config.toml
n_layer = 11
d_model = 64
n_head = 2
n_kv_head = 2
head_dim = 32
d_mlp = 192
vocab_size = 2217
activation = "geglu"
norm = "layernorm"
norm_place = "pre"
norm_eps = 1e-06
positions = "learned"
qk_norm = false
attn_scale = 0.177
bias = "all"
tie_embeddings = false
parallel_block = false
init = "normal"
init_std_qkv = 0.0625
init_std_o = 0.0133
init_std_up = 0.0625
init_std_down = 0.0133
optimizer = "muon_variant"
lr = 0.00917
lr_mult_o = 2.0
lr_mult_up = 0.906
lr_mult_down = 2.0
lr_head = 0.0101
grad_clip = 2.0
warmup_steps = 200
schedule = "wsd"
decay_fraction = 0.738
decay_shape = "linear"
final_lr_fraction = 0.0
batch_tokens = [8192, 16384, 32768]
seq_len = 768
doc_mask = true
train_tokens = 121000000
steps = 7382
dataset = "wikipedia_en"
Each number is 500 + 50 x the weight over its row's rms, rounded and kept within 0 to 999. Layers, rows and columns count from 0. Numbers have three digits each. The size before them is the row's rms in percent of the matrix's.

# layer 2 attention query, 64x64, rms 0.0543, rows 0-63, columns 32-63
056:436461463491502462509595476416395542441524478548443537490491413495546515459477468440399461562510
050:434503455574541431470397556507392403439520468502536506527478505505485469505578564504529460527449
083:424512423573531402491450530519366400498532454522528511550480513440527418514618533460529488533535
071:562521522409454556444434461542616472491484492435515477528491530515384521506416463551527503419461
134:509556471494512459435368543562508415501478464440587471562506571476439439518546542484581516477506
070:430497492594549474551586503481381518479543510580499529501459446496579530538575516547474460559522
032:427511455534504470443443521451385488499516429459503531476416420531484510395498489559472439517499
067:447513434528527409448396565537412394497525476492537513544489543450510442533586570480538485503508
085:432470494542514501581626498437402571449523519569447524469481416515567528510505473496438462557508
048:435568461633532453491450481516350408443515464487517476533446481449544405549618523516536448512509
079:584500554393452573511551477474617562554435541472475484459526504534460539512382428545496481451477
075:422474474576522452546573502472352472454548486595451547491497452493578517536583514486459468578510
084:567537506454474541458410459555592446516465470413539444546476556500427503525455479545556517417424
087:512504469463483461424361524520543447547463483427559475516514571455450435466536532456561541439474
077:534550502476482508436386520545589445545478499418552452507497570467451441515530509503587538414453
084:407489455595522431540525491480322453433543478536497525534466469480576492531588519500484474565511
099:432518448614527436513444568530379434503543484536537532531477515450541431518647574489545500537541
132:421477423575532409504477557485375442502536497561531547533508495449564459481618559436504524556531
131:537466572443472573543603448469580591496486535506439499471498446559488594482379444534448487509491
103:553500565406484575509568447467603584501460529471465487452515462543476578485370428549455507458494
084:443510434579537440497513540467330474455541488546512542529494453488596468509604556488471501572529
055:558530486391492511432397521534599484518442485389539449489500575478409446486461492479536535408464
036:462485478592534499566611497461401555493552537584499553498497483521602504519565501513500526546579
042:553547542433491569522554466525639590569495517472526480505505544509486580495414459531499564432489
106:559473573420474586497574440480610579495484532502458480459508456546459576481359439548449492474491
087:603505522386482545465457470531673507567451520452546446494534544512417517488430469490544559420477
080:429443475527504469567595493399405556501502520560424554436522439472590501452526482445426505553552
054:526590468530471496413406442562527414451498443423540420515444576470463440548525490501594465409451
043:501508481558509473458357520551440410462507439427557468517456528501464392491543560519545489491475
065:562568530464456557461427500549616509515473485415517459509480542522440510486484503567537541413467
082:565572482463532496436371532533543421516484488453561479528538574499442466514499508505575527467464
088:411480414572539406513485554475356439511528489551528543535512477454576474495601552463494505548512
144:425515480583534428483438557575429421468514470492578539605476526463512430519577571493575542580511
101:447537438548469476472468563574520454469486452403512542593442535460442483556529504564539423481514
087:516487495435570478561418561451498506530454447483574469500553562498435477433456494399514545512575
099:547584498475479462471494478479592452526425544432479438478553559463482451476457542480549509425401
093:488538514495525497475389548548571493487445449454492408518514556597431482479485513520558495457488
124:460488538573567491486403518571455459457550423467564501512434529570460469483508604483506514507552
100:449398461523579437514528517494394500514555499535532575493515431485536501491494556427506521510559
127:502521519496576506521503455535394476420537468518540584576481505566537583553532543534510459580592
083:526531542489502510478476477472611430508431467391495477496536601511485498472504507459559525386526
125:574522504454471490427421474517547461561510469403574506494512598500425459504481515495556523412515
141:499497481463506426415377581556523453545477519450541487556499558462456448500539559484578548478508
105:586516521380473541448454487537585496559393507445528422549508503523428542496410460520539583463430
105:455535488590532459513547504489445479482565477478499528526479523567492495609600528479540482477519
151:401503446582480447508443570495384472572508521557519491488446486433552426520631548458531494513506
124:555472437505528490422409499493483413492501505410583518569481526458478464486527537462558515519485
164:514473551438495561546577503515450544502488555544410531507470450555489534616423459546521453566471
143:501529423524511459430391532519422420552514468503520510516515540447516408550561513457574482477467
114:515486549479452591509525516498595576546549502440521482414507482521471519504420467477517447474552
129:546509495415483482438410541515552456570466510486557512508565556471465460450499558509549577441479
116:482479506501528453538616497417439501505540517564478574523556451483616561415488502497410570527513
095:512494479482498485482518515508444524623505549557526532497536531444554476479595532492526598561533
098:506459535574578437504531430508441491415571417508548504479521434599563561466551552443448488602558
083:511444461444498446566583529414388520512487525577432605439555536530551525506463434497442452483548
117:489497501518545498564597504464500604505520565587450534493550435543557556480460484524496532554494
120:471524433539452445522476555522519434519519483535467416419511546421498419480603504486550492462448
098:537594434530476501446456509548543421516494520428487417507476585447432436557544479501540520375424
082:507469471551489465505615486470506537620477501598411530430497568493524449487521496404518520425501
102:540450527481465499481462493590643487545452479439508431490467537496409485515452518511584544442475
118:367457464562457482548593591497433511475471540537448501519510391439550473473558513525470497542491
138:446504482657550465527551504499402492393571460478494487512437496525532521524554567526475473577507
111:500565457530474514471446517584581479505452535460494478477505508398404416570506530491588514405433
106:516488579402476505489523485420606599515505515503483531429508544514492527424422509436451563445561
# layer 2 attention key, 64x64, rms 0.0508, rows 0-63, columns 32-63
067:533510437520499436460432542523394377535519441476517553542515513497484504500571495415495473427463
041:545529537461455597462464511514556491468412440439439410442509519435468447468469495486562558460514
075:496508459458508494428389472543527394501469461387572444522489543502410459523487440518542478418475
071:453505519488490561574637480428523571479481533530459459472538429495513522475399451516435512504495
111:547557568472483577493537455512581557468456462451505486488508495544454556509444453538534457447470
071:500421459485534445502414492451481411511463517457515464496471551449506425405536461423504487504503
039:578513442548464450533562460506577467571506565600506464407677552522506490511591508495565527481476
061:511551555422419549476437487504610545465513501435460453475441577428392475476414460516498467399453
069:495459471529494436466418588488375415541461486449530596518531521507520443429591567461531555524531
044:582553554497501521481389486482552447464467504407544469439560516477453365490442531446529424496506
079:491456444479578455598525520525451531547531481571480554543533412544550503526522497476467487596552
075:534487482555513442446374534532479377505474472442480469510520530457442437522478622488525563460497
095:491484566468465561483595438446580589550492560539418457471498423448572534459422458561450535473531
080:534547543512433618444527407482614596473491464521457439495449507524472562533402424555522433464440
091:466479569483406592460537435441608611428506552513488464449424465479500518482389435566488482505483
068:502484558511521486429412557575532420532451554465548472473490581459485426466549547508534539479506
077:515567510457496482443417465521571453487433489419547474485563561514489461517482509588598480456438
124:496552469481505471437400509542507415456487428417505433535479554530412469521521512525556459424482
116:488457465548528431549559541464406527537514519585447551456540474453574513444568563442453544595570
087:464461477495510459573569537466431549497513521581478533446462435491526464470541526403416495594548
078:519531489449474469454437538568494458525488469409530499522475559428466393547564508488547482427434
059:481508563485444568515601467428562672478488533537508523496443476511497541535449460558517501508510
046:513491525535531508539483541554507439525505506494540537582515536583458441538580576494545516529579
042:499484513525520451482571415426515532530538598570472541519489440562557594429501468500424514495529
087:466427476503543474558595534453433522517577546581465525492501447477576508438531490431404522584533
073:448466469496516558512604417412499613493488463505450466510429436495511566501462411573434486496565
077:513540459555533415483423579571458452496514461528551487530477549568457455561559605476559491583504
067:515484588491451550537581405451595594509510606498513548506479388481533524480411496534447481437490
048:473458535448474578459541417468560542484465549513490452456510500444563459482476407504531531491447
073:489535546478403556513614499482546587472477591521511551467550464466559519528442513555494509543459
077:539525566454493561492570409504586609491504427529450417471463392507493514520444401541469502461489
077:499543440475506473432358510587505420515507442405492437543468567507441462500539460526556487463457
158:535577488463515519470365517559558504465455463384527427553461543515408468480433483548561539419449
114:501547551483440522482505470478574583491517553442485457562537536484467491415477473566503491509473
101:557602495425613518449435412494549512488451480523516454482548513507481567504455421444499433509494
100:551438575497432551512537537477563523464494468463485528440416497546478573480473498580468402592474
105:568520565478448565544512444498585521550437519513470384500488531535493552434449410621382555462498
108:547600540541471506442467434572559505489465521458544444616538542551420474516470534493551591504480
105:526543468536545487381426425567505455529501462491561483503418520492487478544592614497509507544441
105:612515431426436502403388528498536495519452518451501430564485518450376508460523493587514524479492
069:522522534469497521542466464522523501469459488495460459545467495471510510473432468591434433545498
089:518520489519430571534522522567521519401493488478547539514419469597452531516433459531496405486436
128:469544569493430520437460502596562483511445428420594489568477518442478445606511485576503455452496
112:493390545533525556538599491518530484551428493496438473468494418634508583513450479600438472452490
114:531599528434493508519437426572498562534466464485561537493533588435508507517535491554469536463489
185:563508467473531489423425466575530421490515453430569453572519613512459448548494527482541503438470
134:492586524490447522417420439506557545451528459485462420432413483490484481534500498524580519465490
132:424457458502496490456502510439353574516495524540481552441504507501543482447490521495496565577553
164:550525515478465581429409472532584498465508526439575457547487587530432526524470505568611535422420
121:517465522542562484565546482499418531516531632596465519538418456566526496532444508457437408542455
152:457560528434480567464528481486636550398475492464475436548424445499409479489414459489521465462461
127:374473434499529389491524507495523456525498458507542546530510442440524453462574549397494464541487
121:461485456526524393514492566531464418504508487494536542582438470476578435534582529473519466461484
088:563491540456598531484468528576518488462448536537535507433477485501471507545506512563549521548425
086:502543503403513401524462530461428497540561501483621591557493534454504493485527558417585512556494
099:518433460559437412491515528472400538570539483500465518488474503527550497490569533477398483559509
137:580556486357470530468509562542576584471516502477495484480427494541420548453448434508526474476488
099:495562474466395595442577415492502564442519468454524470497490555556435478485479453495474507461512
113:444529426507540424524492479469450441482508457514536527503469515439534492507520555465523526550578
077:483514569500553539547577533576498573491456481500402468452445473594565524546440530548450493562521
141:410485472512519428456450560491438351543476476520559554510511472430579454477637579469465479478509
152:496498488550463428463404563453467410515508444543543514493547580485551445511543548453534514525519
088:569596512479453594456496473481509605427526516444437504459543525580513573501518588574466487529448
098:499482567495549497572576442499531511480521502566478533535583567519489520564432511428419467540497
# layer 2 attention value, 64x64, rms 0.138, rows 0-63, columns 32-63
099:595546502450470567468470410581518540570449549454550478509525478502469521539417465493496540549504
086:489476572550501505444529451494529532425619567522363510526553494576507555451502490527510417456408
095:555483537492600563502549396476468553461474420461601458468547460522553632524500382540483503503500
068:574473443475592586476462481550614457540478560474515452557534557467489520465411483471484566552490
074:583503611502472513484554439517577452383490552602516529459546475516403561443542469405494424492460
073:517533564552438482511549544458551609457583551535541563531498429472529557415478497481540546542492
064:523416489468520484565555484468524448526520519494484464474542480537614600440523501541498453552442
082:476453506470619507549537496506384471531587440487426423558492473521475522452569470493501507490492
071:576549595546530512500450504396512442506554432534441411458505464427456515535483456458461484450475
099:495541560551446544540591495500516609431494423475439509517438509586471516541455449536434443468484
085:591383507458538547494460536560542493549550531412537440493525623404562437476435521419501513497461
068:564388603434542485529506531539464400530497574565540470481599443475505533514559513559559566485520
102:562473592459466511469467425562498531554441568456562491485543428533440529482505424478558501549489
114:458451468499524538527439532515540495527514525402517503441375584544505536525438632585481518448537
061:526509584535465534488530523582600566455543443494466518518457565548480455455444495455504498499422
074:600516515408516519533513409520503543543457477529505443526579515489521447446515451427503511470477
074:514537417519492466547463454416412506515480449450482489459506513480560504537565403485438481457545
090:409398460539557469430553494549480432407419491511543513569587426519554510542543509519518555554496
096:512465587482421464535415500454634472514490532493424508445499557505490425454524534471497475424485
075:524509603466496605543515461473509507515452413516520456495519508568401479551498407458521455531557
078:503465469454535498498491425503484492631487554492530444444489461553562562484439486595515475544445
079:484523327543471497530457528455490483551538469534455510526478515519508435528530547441538494599546
090:484514560518482509442403544499596519518394541469465511499507559527390470495472465510472449451466
075:429432506546480445440518472550477541479519515571478515559467447563563487435617554529533557523417
089:473436472490469551517449577563515471554472564508439482486398661570476432446507563504495473431505
070:471418533514454468486469587456483513609517551459450447480476513519542453449507489525537484486478
105:488535502467459470470378553529546485580408543439486520501472514464457435470578560469512614485514
070:482502560424528604509543453506478488447499468476440449526516494519527497537486372580410494498538
108:531583536580495491469544516502501474379540479502432533428489514487448526515535473459447483491541
097:492507578512465510477548497583485512514468560496459495516499458599499534563419507657481491476489
084:523579544403511524537516420457574514481437555534590492459600426531471580485469494548511565491556
076:466529498501524526423432425535615507519511514446478511433568555504592484546435457540455535512451
129:478460394596568523494496483461435495463560435393585505506442512436583483527524572521525489511496
101:524490534432535504568397540450489488572354544461577518476579433504492503550481495546536478494461
106:458471478429415588547549501484453494537451534542488507460534464627592549503462539575469469519482
127:538555513535576561545511462499538460480468604481506475433485363455486584646452436566480473540556
121:470519475530398465559490615475475538481514485570443544575412484546512447456516577577450494474569
132:451509446496541447500456517593485406452547513567470498490527510548521497476570552465468514530456
099:603535502546533464500512390514522544480535444479560482498539493421481586466483439449540517568466
117:579473566554432507440529523501554589510534484500407585486488454565449481469515549567517519494483
141:515485536515529525478420500464461506560428462480521566534505455499554500467542493567464503571480
115:551566577494492474498529462491470529604426466537517551462532434511433505498423500592586523491387
126:499526488533549519574430529443488470452436518455505383530440509501470487597490450437475549486582
109:396534546619552542513553471510502507484488529508443508541383405533540492538443474482488448510446
104:547514391412454527497524505484525491591521481450556483483534570455504546449489521387538537479557
118:402512512551598604535502429421469530502442482469548485530498430486598583549469495501499487558538
138:471576569557450374467483516531574397613471527571489557509499491511464417476528481469552461438475
102:488473479389535505480472492467528481503512521423409440437442550517556413560529497509399569434520
121:553509485454533521545452486452572604595480478482547568528512485501521536446469529586482486524506
106:459517470622501450506536559544410574390527516533509507534436421488469513566523524596555490522502
103:494559451491474556427432558560510432473532532557469441429455565488387512498434542463503558523594
119:522441539477448511487493568478603447514486550499470454499477497595533475512379506550418517428486
123:578472474494505396428486514612544502451570588502505503536506439579476477461577518464544513480494
103:614484580513487516438441461541511546532516499517493499529591522568476516460523446394557462553436
104:560505561502419474406569402539529529429587416544482506423508559532469541490507406430533476554451
101:481519491484515521513639444581413518452579480588438497502544526493507575421544504479479482583517
116:466505474571520461441422516466397462504521461532562522552517470484505477497579572612535516561543
098:546521424531474510522544475476540499495537473504588525527480446524483542496449522562477478559523
088:482445511480504558549478599435435462530411593477517473554537407511520526534482564581481516486567
101:548420556529556463471449487459531517465459497449548459532500454502547445586463412590462480474461
114:476536624398385447505542507466479469529529506609416520522453463552494472471484510578441503481518
113:550452509578454405449505507517445520504522502531547544586528411526506473449603443531488496571471
087:431513506483471537492572499448421551414509461474402520423479413524612513544570516573445453553441
119:436533453476461546564460530405465576492459456491577505510426533495558434530514496475504485493626
# layer 2 attention output (transposed), 64x64, rms 0.227, rows 0-63, columns 32-63
086:471545532563505578561522517491573540435544510507456490473478533499488519478480464521480451393428
081:503466473456490489556529464480474544480494577519493465483429472513462487578470517466424467612572
089:397476556496465419553601603472480492601429530497437572517450486459481479478489497498456511526554
061:567509536388522554482465516500574589577480560456548470423560493476534529460455488494463510381466
068:497465588513503538545475529423452585579539535505436532431405519523533432519441483531542420465638
067:527470573445559490532468486485476560598446472443489502429493495524503535477486564591380499509554
052:467490467422546456484516494461471571467467579528487446466522467469483493512474449430418445495617
062:497533409488457436497469573569534471451502526492505533551439418455432480565554538499494409569543
071:524473553451537535439502461547486551426473488493456563493524472580471540492390511545535516580434
094:487450496544533564549585444517470470409554479510433543518526447536532584493468454573380491604472
085:483517533466468563522513586511584527464373536452533481571465495552428512560465438553522468435493
066:553465514374467471489424521459517584630450449513561512448496562496433438498462589448532492473570
095:501503516517486512528481519520543565567497505480463476476473536501437434541482526502554479434457
125:506569487476438520491592440480603445463499463505458475512505566496459565549482447486503469461550
045:523452537503448494508576505455432553502466529421461552516554362513522516510490513495463533494538
075:517496542599486549535485625497528488424489547543494586471507457458495443442490490456453486529557
061:434470492494573442447491532502510415473468528520549553592487485502498511518478475558539521580347
082:475447450459456437551479529515444462621543496514484500447477632445497428498564543376504549481567
106:628433514432476523431494446490578575492496527510497511446534475508453490507438547405521540520520
074:489495507586492562530605459529424510459512472486439506546431452510504534476464439609513469488504
065:432601459540535514522507464497504548448480526521528413465527503477518494473488453430437454476549
072:489588441531571507453450465526438427385513506454569448556493463452540532489515494537464476439465
097:613437496423568578467450452545531483579520497482524455501583548577528526502420472570530571526383
072:514529434562484451556474499447402434509569525485556541470442583427485416517537533357469489538613
083:529543456508534568465487444425495474466482484429656465569466458493512559551484442533532448465515
071:581504446434566509479434427589536491468454455467612431536560497538454526527453531511428536580450
088:558466494491492518462508478522552412515504442470484506486542645510429507454490488538554545413445
071:502422498498491457543613444439463592490585528548535564515471432481509543498468537465510509524412
092:475443562450493442476545452480409486546507449493480578528535470580542557524461506585559531549420
081:493495456500491538540566397456432547485553452552504491474581506532531555495493487446446535580453
098:573481558453478491495515507441568555591498485540404533370515532481512510390476500454459523441596
063:485435544482477461576632453435528523501487540532496501472500546528504568434417519410506546437443
131:478578474566438395484547606477529447472484481540430517510525528438487446456597521415475502504526
093:535552463499507497482437541528603503569396605524516467455530503425466389463545500405533504394527
107:494512497529485575553519466434470485494520521496566500490484475449522493477492463431444523486523
151:452491505527426517558609459481521585599502458569443521375529515552560516493516490511551491411441
120:482542410515610493550517413485387454426577450525583447547492522532576553484497465504429518551521
123:492469459498502505481450483461348414490556546453562562531565531507583497538554497488506516508501
113:420440590487547453508502602525523540501499489481475474503592513568536518459438570562535488555378
122:554469482552534542505522415544532494447549466443481479471407462600464535536452464535501451531581
164:442528487638525499528409546547514473498509541521512451450488521467514390466596513497559469418510
111:469509565530506523498456487546493498603444495487503481441523475509488349430494502525479513463482
122:494511436400492403460586528495489511594422495516487524595563503433518526523509513536553551447370
112:443494512603565526540561544476385533543502449541442541465515415580605570518512505593514457517402
115:470544559435457505440488578486625457412440485446506430518516563484434507482439522496481516470484
126:423467505593530459549531611487522510520435524532413470479485439456518504463544525525525459467464
135:519499492530579563471372438548435550540516429540563468418491481586519498479538527506546528482475
108:601549454457404484429551404476548483455597484510478563551556541488472592550506424535509519443455
131:492556497533575511555462489520616506453536472476489409451571525525509567430487513481444493434515
096:457504432514597452564534488487416507449497492552469498525495488539543499466509498461423477638556
096:536545479440520499507426491547471456548503475421504434556502565529501497573418457629561560481421
131:583548472422517537486566384493476542548534512514539470555537527494501575492391391534477592483404
122:499493484481546499468460478451444474492564443405564514510479594546509514506443549475510519483590
112:465468576484483513511460588552435507569475499416542503502451477512495462493439607499536569504466
110:450407619469479560490501473516502555451512458441476560516440467532485524495465542515462534624543
111:455411549471442499547514499475366494503569437455540548507439469521527519527475551543446471560540
117:473523413563505434532401508533490473531502513500522434476463554426469372451617529404519544479582
099:458491493546528562528517479445571481505542408496474484390538597516548512478515475459500507449557
083:539540411487481467509512497489506522579434573528534430501444481412457411511513456447526500412542
094:517495472524486508527552441512522554534532531591443533481495542475466465463506433454511538484535
105:463504496504518575504467368486401557482560521499641462528488500528584500455485448515461562571493
119:438468481555556498548457446490395537481593426531539492407485531528537507505565564453518548519565
083:510471465539463447486575444480412498461604465572466601489486465479565560520568488503440490580503
134:452563501534496444516507485493553410449524427560456462470519585427515535490521492485495502428516
# layer 2 MLP gate, 192x64, rms 0.174, rows 0-51, columns 32-63
091:465545543566612496468472470486508536481531474452485433443582506523572541454427543477442515549463
116:534542534430455478533461525466526513474442477473492541540478359509472438475547487512475479488508
086:445548397456423504497603454451398602504532479508490508580501507518477589619420499531467485471585
101:528435500637478515479571515522533561521527606578466491440429416526463446497482474440532505529444
110:502532484449470503483590629479482607529507466608418425499433505501507535476479465453475481518469
138:533444421486452402445578453564501550501493496527487548454494513503480505524485544426562541516577
103:521571449534411567493501542443432544440492529557530529455585530477555488500430374490561609551465
095:554460574524550476601437513571591508457462479493557464533460471594442541474525541474516411513569
090:633517586559511493468622492469520459528523506539504529526567510448497471467553574505452496535431
093:584456371576504496517568516481502484433483433487531427455489577489359479534488575462462571516591
084:453422452400450515497457510501482518482425519445531535448400449519495486494424537566528462492577
106:502510532541460424495531607460531543474505512543404499507572443451509525488474542450473520564364
106:567355471487487491535495470555531517500556564519476436583458493513454419479613488484449540537509
111:589588481540537536470517506527528464445495465618469430541542503415491405523531407540441542531462
093:521462362544520510485491554523541576501495499568502419485511534507481579441513419537461519466445
068:498492486516552484521593406488484429538497476505373543444514577495534549543486458571438474451534
132:536504472426478467525582458515475464532483553534446529509490521383529535611549561455447499421562
127:493535477468535434504548495453531539487453520535550500510583465560485561430495546450523498517391
099:456434547432436578444556530514598477599496538617479512523438512414504446562490448430479503528485
116:442432484483566545492501542535521565590488485520469514444516539538452553577463502507500467467479
091:548530492512604486490593536532538445440531459481538476487579518394416545449514542484536519478528
094:553574435520473359473493496428496519442399562492501477579502477434548440445455492495458524592455
101:532511525600446527562526491506557512536601575513485450518507495423495390485515480555461588429407
069:422523456551460537487550546488495482542615584505521591448557551444539470501440518430521504383555
117:592478405487465519494604501491500394499576477582515552490464530504448524498408477569515491426529
085:533510521491557448487476553548599495543515476561468469459523479532522508471451467519484549495390
074:463563559516458487523504543439454565467508539504496577493493452539499425491478576516456443534467
122:532519456457455595517469505470497424454593576484480547460497478505550499504528530495481483410525
129:458500489521476553525512549468501470560525572427474522509497510459439452546523503468493417372545
094:468486536491466457408535509568544495427522505510502499561519523421526466434426511525455568560423
132:455541515516488435483604494491455491513454516571411505529628503527568533463470523593478541558368
078:498531448485513520504546448437531515453457485510511440510513393431529458415504460451493548522448
121:475437531567558513486493473513507500429495451542540490480535517523523483382425520449525557484608
106:520499533483552427548496521491524552474507375527436584481438522480500437380491548455430509517559
102:566557468486512480405497497454595451459530457551462535508494422568506520417535489485428571436492
092:494538505516495505524511536489503485504558499585545496454540471498516501364505465449466576461488
106:565545521531409450492579502385480509475544412475531554453497540423574539463560511506524522393539
085:551515465554524514373558473608557447461524562521448600524556490501433426439511539457472508558485
096:422474599464497557500465441430542507543508566579470524499561522565566546512533490522603559498507
102:377412522429416491431498490528485533577551512468437538455455527523469555456530441563512512490543
102:498544480452478492643503520475542483464422579573464489475490436407545440518561493479498524530609
118:576469538449448474452479484463568497569486519557476547577546416518479523565540508521531492510523
088:583449528518531600427534437504530482474585505540520604529543459544511506481475465496530549468531
057:462541435549544479528478466443474617379433492521469478515515412450546485430533480455451541562497
101:470472505501477563480517583537532483468546442529554528452478486479442380425500571497474514528448
071:586522494525408542565552481497487523481559548530487502484375461435498460519475424534524466451495
103:458498565493442402515496556526536560511505440465436515499635508471552515489501591469480500537482
065:577396413413493489464599513471468539541462561490488535585516496471446545467425477537453531447422
125:576489497561429386495555546517503548564504436485435555519537522571452508529462470488554509575478
090:458403524558574492474462503544512511399499470510514487498591464443561481484545601490502543468470
106:471486525533524429495580522543531537519536478569464496510512508517521457490533483529560472548433
073:448509451521503433511621430499544504517474446552519485495542483490521490474409498450387494494549
# layer 2 MLP up, 192x64, rms 0.167, rows 0-51, columns 32-63
099:469525414475531442507504546423514462437423438459541412524493533466559544580420444603528529500446
105:519531508435531538553453464444453451503512451420599543512530458516524456542517505520457478466580
098:512449525531482457529411583534575435488439501627392465551543515546534485518440515549431533557499
095:563447572643504505463563615508459500573540541573480579466437486542461408518511546401561480507491
110:548511499517440597510458501572451583482490517604448512551427445562442456568495478518529534504500
127:540537439438478523460507448412474468462605505515451499423493493536537545540567458440501502443578
077:481570492593498543498457519547535396409531586548553451497543516558455450582505482474537513480497
092:465622536540489442524509492541527519475527485568489493466507455458443396417490572521480483507490
138:400557561517456532494542493412457600524496459492539501502466438481555573477546546536563535476430
108:459476509542536489557447522467475518431533493464606394406627524514558477411506513462475521400541
085:447437559384448503455464437641508503498535460521465533510417422505472519491488457473517530557603
099:536494531500501502446512416447411478512469429479561551520508570548532490487497407496497568501563
136:484598567504549480495541529468455530526463555453525520476606497484510435444475565444494464566498
093:446450474529518586494363509502436521562419478462573483468519467568461587413478533439527429551435
106:542479551498487468470549484486454510573503492465496552557460445543392527461471522461425487561552
061:552629461446497512471500428548569507467509543496524495546505479417465409526445393505517498516488
112:596490460497433455525502524493506493416549536558424496573541510505498531493571440566497592506365
127:572485504522421547500507552501400527589627416473435564521439530492502442577433456518474494466561
099:499508527541500612458414540467573454503488513562549502502573526483520480542472443508493442531399
120:525579506473478518467515518497509512343489514492496469542603418506580421570449511478462494550399
093:538435438473500538509473518521567587599486546571523471516465423465495416529515440456476480559511
092:457413486414512497482497541519548544544554454500500531495504511566440565566512558459444550501467
096:491527484502470500446552435558477517576528453460503577500486527523550538508426575525454581428414
081:446479564535412598422513456457502479460529495511522495504467507583546444521546415463479430420498
098:437497489455456483485509474440532569539480563392456493576511494518523591514575442424499542528506
128:451568525482482557469471592536477492488467527518550549521525446505461442529465453471553409575490
095:466511524547479574542482561537471442550511470487502523423412401580488494470505473578541421520531
128:496460464543479574445450518530488496526538591412511499537468445443458468481544559456544512454511
114:483427524492494512632485461506444515604557524409506543401483572481492588564488544548585473390529
084:465532515431467538484543524476555535596569523533476482513493490561490470530475503416464446486562
114:556544460560480581529430421602480486543557516485566486457412545493408395513468433419458512531583
110:424544478529486493548469472454440523530464443487536419420489582425503417437495427489467519527486
123:618516505539595516483495563506443514548469539518431456465474480541530546523409530598470419531453
098:427434632500521503493474584561517552479499443464507445528544455550516521502484564465431533563377
122:439487501410607513544406507538428565463430549538553440541507394487500486504480459522590456540460
119:488505502569419514538575584476453481542454498485470565491511539429522459508427515568530490520495
100:536501474547518471490436557585513399458500492512504451536427473591455519480478539549527463526468
116:439500581481524534592464498423487563592523465498530445475521507589530493536544432508523485465534
100:478513470465494481523570556499465467565499444525452493557549555569409542481433560471481507424513
090:539550530481459465543487541475460473468463546483555600557488537535497436536558450517586427518474
086:451445513499530488490599528507521518483424456546424526566545518572445562546440487483469531490468
106:497448476520544456544563495502530538454427501431521457458406480466529528537498530576507531472438
103:544483532453490465507580536496521447422418547510479564563524491446508465480493523499555532461467
056:476458491536568490589588472514409530527550387492489560464454464619436547509498479498530418522504
089:541433497512510553514482555372452447603508465565534492472561494592464438484456527505573473375463
058:428517452584580554512438432515514478464504488490531425461503499583541586433542568524450472593458
112:535593424495584527586498461353426529437514494495582484558529579421464520514477465522541476478478
083:494535521544494459615478538473530513505439483539528554416492472552535521532468627447523447475558
129:584482510520543443522518481515480500542500494604469530553464447544405491517453469472554462570580
072:584468476564557482486464466438451501497509438490579524482532519489577510473443408537466520434452
100:493461465493429471461539463500530525456526531537494585531489574528499491455585500494573472424514
080:472461560523457522537485573549512500609525445458501479483440506460589433494418413539488562512456
# layer 2 MLP down (transposed), 192x64, rms 0.203, rows 0-50, columns 32-63
097:497433444462562544597448565538567486505490521433473445460420514438525514559440491523558468484458
105:494444507544466535480552518529515552500551528474431453544437468445455450465510426373513487479505
089:504458480589562487489401495535585436399454456508461422510505546575522478498457542530393518560593
078:488514551542574503490448577512442457525478470433481472517589519559462522547502547433508368579537
109:513460501439578530508495635478513488513503570509515489544473475450528500457548430552401513557394
120:511498464487445488571518397425508513567563403517538502414528512482478493572461529392540588501430
090:464340526492573580537457452563529531441555558508522458500478507552449541539536548486471451444482
091:431501450528506468453420495456504502491544536442500548526542452497493456519450423470449534589477
134:395528525465548505484556495534530570525464392509544488442523500520592498459528479561507494441451
107:550564461554592543569505551514523539501527520492641438421575545484466482516541519409462547507490
088:450453488416451431388520555511487525532463588479519556519473474498472540480497528605516476515538
105:542556453516478460502514587477516546466588553509456491510561439460555538529479521411487531477374
130:461497487554536581530474527470550491549410443460508469397549512530514450534535466448432442546574
097:537611491468509530502439479432521543393554500517553570454541537477544433517502422506421513493429
106:525442509531550402454485555555529518604496433515476488497511515536431488451411545508468514496510
070:582609488458526511526580498559522495491528552478517497543481478448518545481466412508427579506412
111:388457524523429464474609490555523483494486489593486491519508538499439554520583589521572587502412
115:610540587445459488568502532428435476567573459470504487455470506483395570472531413489518531539487
101:502555399589549539485478487488443498449463539430478468406547497536452584504571482561577457547572
114:501496587525499577514466500536482555393539494543468481534613475437508439548435461490465507486480
096:506434484382499481536471560416483500405456452536485528545515568549513473492546562426553471412467
102:481508544491570400517560531530454588381510520491582462579551435422469492469411501468516551464545
094:516496492580509465505551521473526488448430486488486471553426495602495480448501460510570481501499
080:526491493527455482456527510413441507592562508594532605511536486418504505502505467476491446420511
093:541480464513421510406559472542419453546549511576482545499537436483416573413585460509594508505425
128:468409512432544579530459490480455535408440577466560464578435462460531458506462491472512457579556
085:457502546572513511551481508486477482583473487415422432519407471489508519451506509568444398430501
111:542411493608497484521441486539465537551469597482489484531411526456491427457487551550552482377486
116:606512470554452401504542474551567377546414543549551502527387503477530527444543490557449522507516
090:491526569453479548499520438543437538521411468459429489428451472520506444538524471440479453525580
119:548554536522468421506569609470584492464458434504384448540564484473563525543550499553550456541441
099:493528516508559484516445508452514521511458504481558427444561493413571451423420487408449544477463
113:497496437529432472571515433438517507504543425494420550628495480513445515534558472478451570555564
100:484446479529460398491590425501508449571484491575466435453593439541497516481493527482594484563552
106:426503453428494481463444485534443518523451601521615453592579438498435427574503483502453483563503
119:441490540526416528490562600514427458506428501407470523523509560456547369528476458529487457518534
113:485418511475570568492392501592526482504487570468425505516455505552491528509495524510451502602492
099:480420561534492514574478496446433494532499465533565465436493486555497493542477526458527435413483
104:461450501524562599449443511408527455502428652573527560527489517545549496502513521439594480499532
099:569588525551584519591477520499499462398418525485501471537542466552512392543482472442440505527458
084:405485484468561552529553551490458474460491496502455412571521542545453533461446490446528585481420
117:529523484509437480505512573579480507566382504504466394579604478485466504568469523530535494545501
096:501521526461428466602560550497528566447447594495501581592517479486519496511491497435474573506472
084:651462496448477550530392435468484458589567469512430568447482522524414596469509520467499523498572
097:538508512590491549562450491525498503482480535590513378529417450477479443541570429472460503451581
080:445463559529608421528466446503604490448485454491520417428540554575573562396488485463552494506432
107:503536408519549582474616504467488513449477598487554433547485500477580500548454445424530545473525
071:540565528619510610532512513480457442480455465448470535449518538528558463546555545475549440533609
123:468461484554573630554494482475526554505470388455387471587431540491454417551478500435431459543564
077:568446455493467459469466472442499506634426498503552612510507478485546504496512516390481519515496
109:447491509455489617537429515449487556462488445424492465503501487528491480493472503588478511528542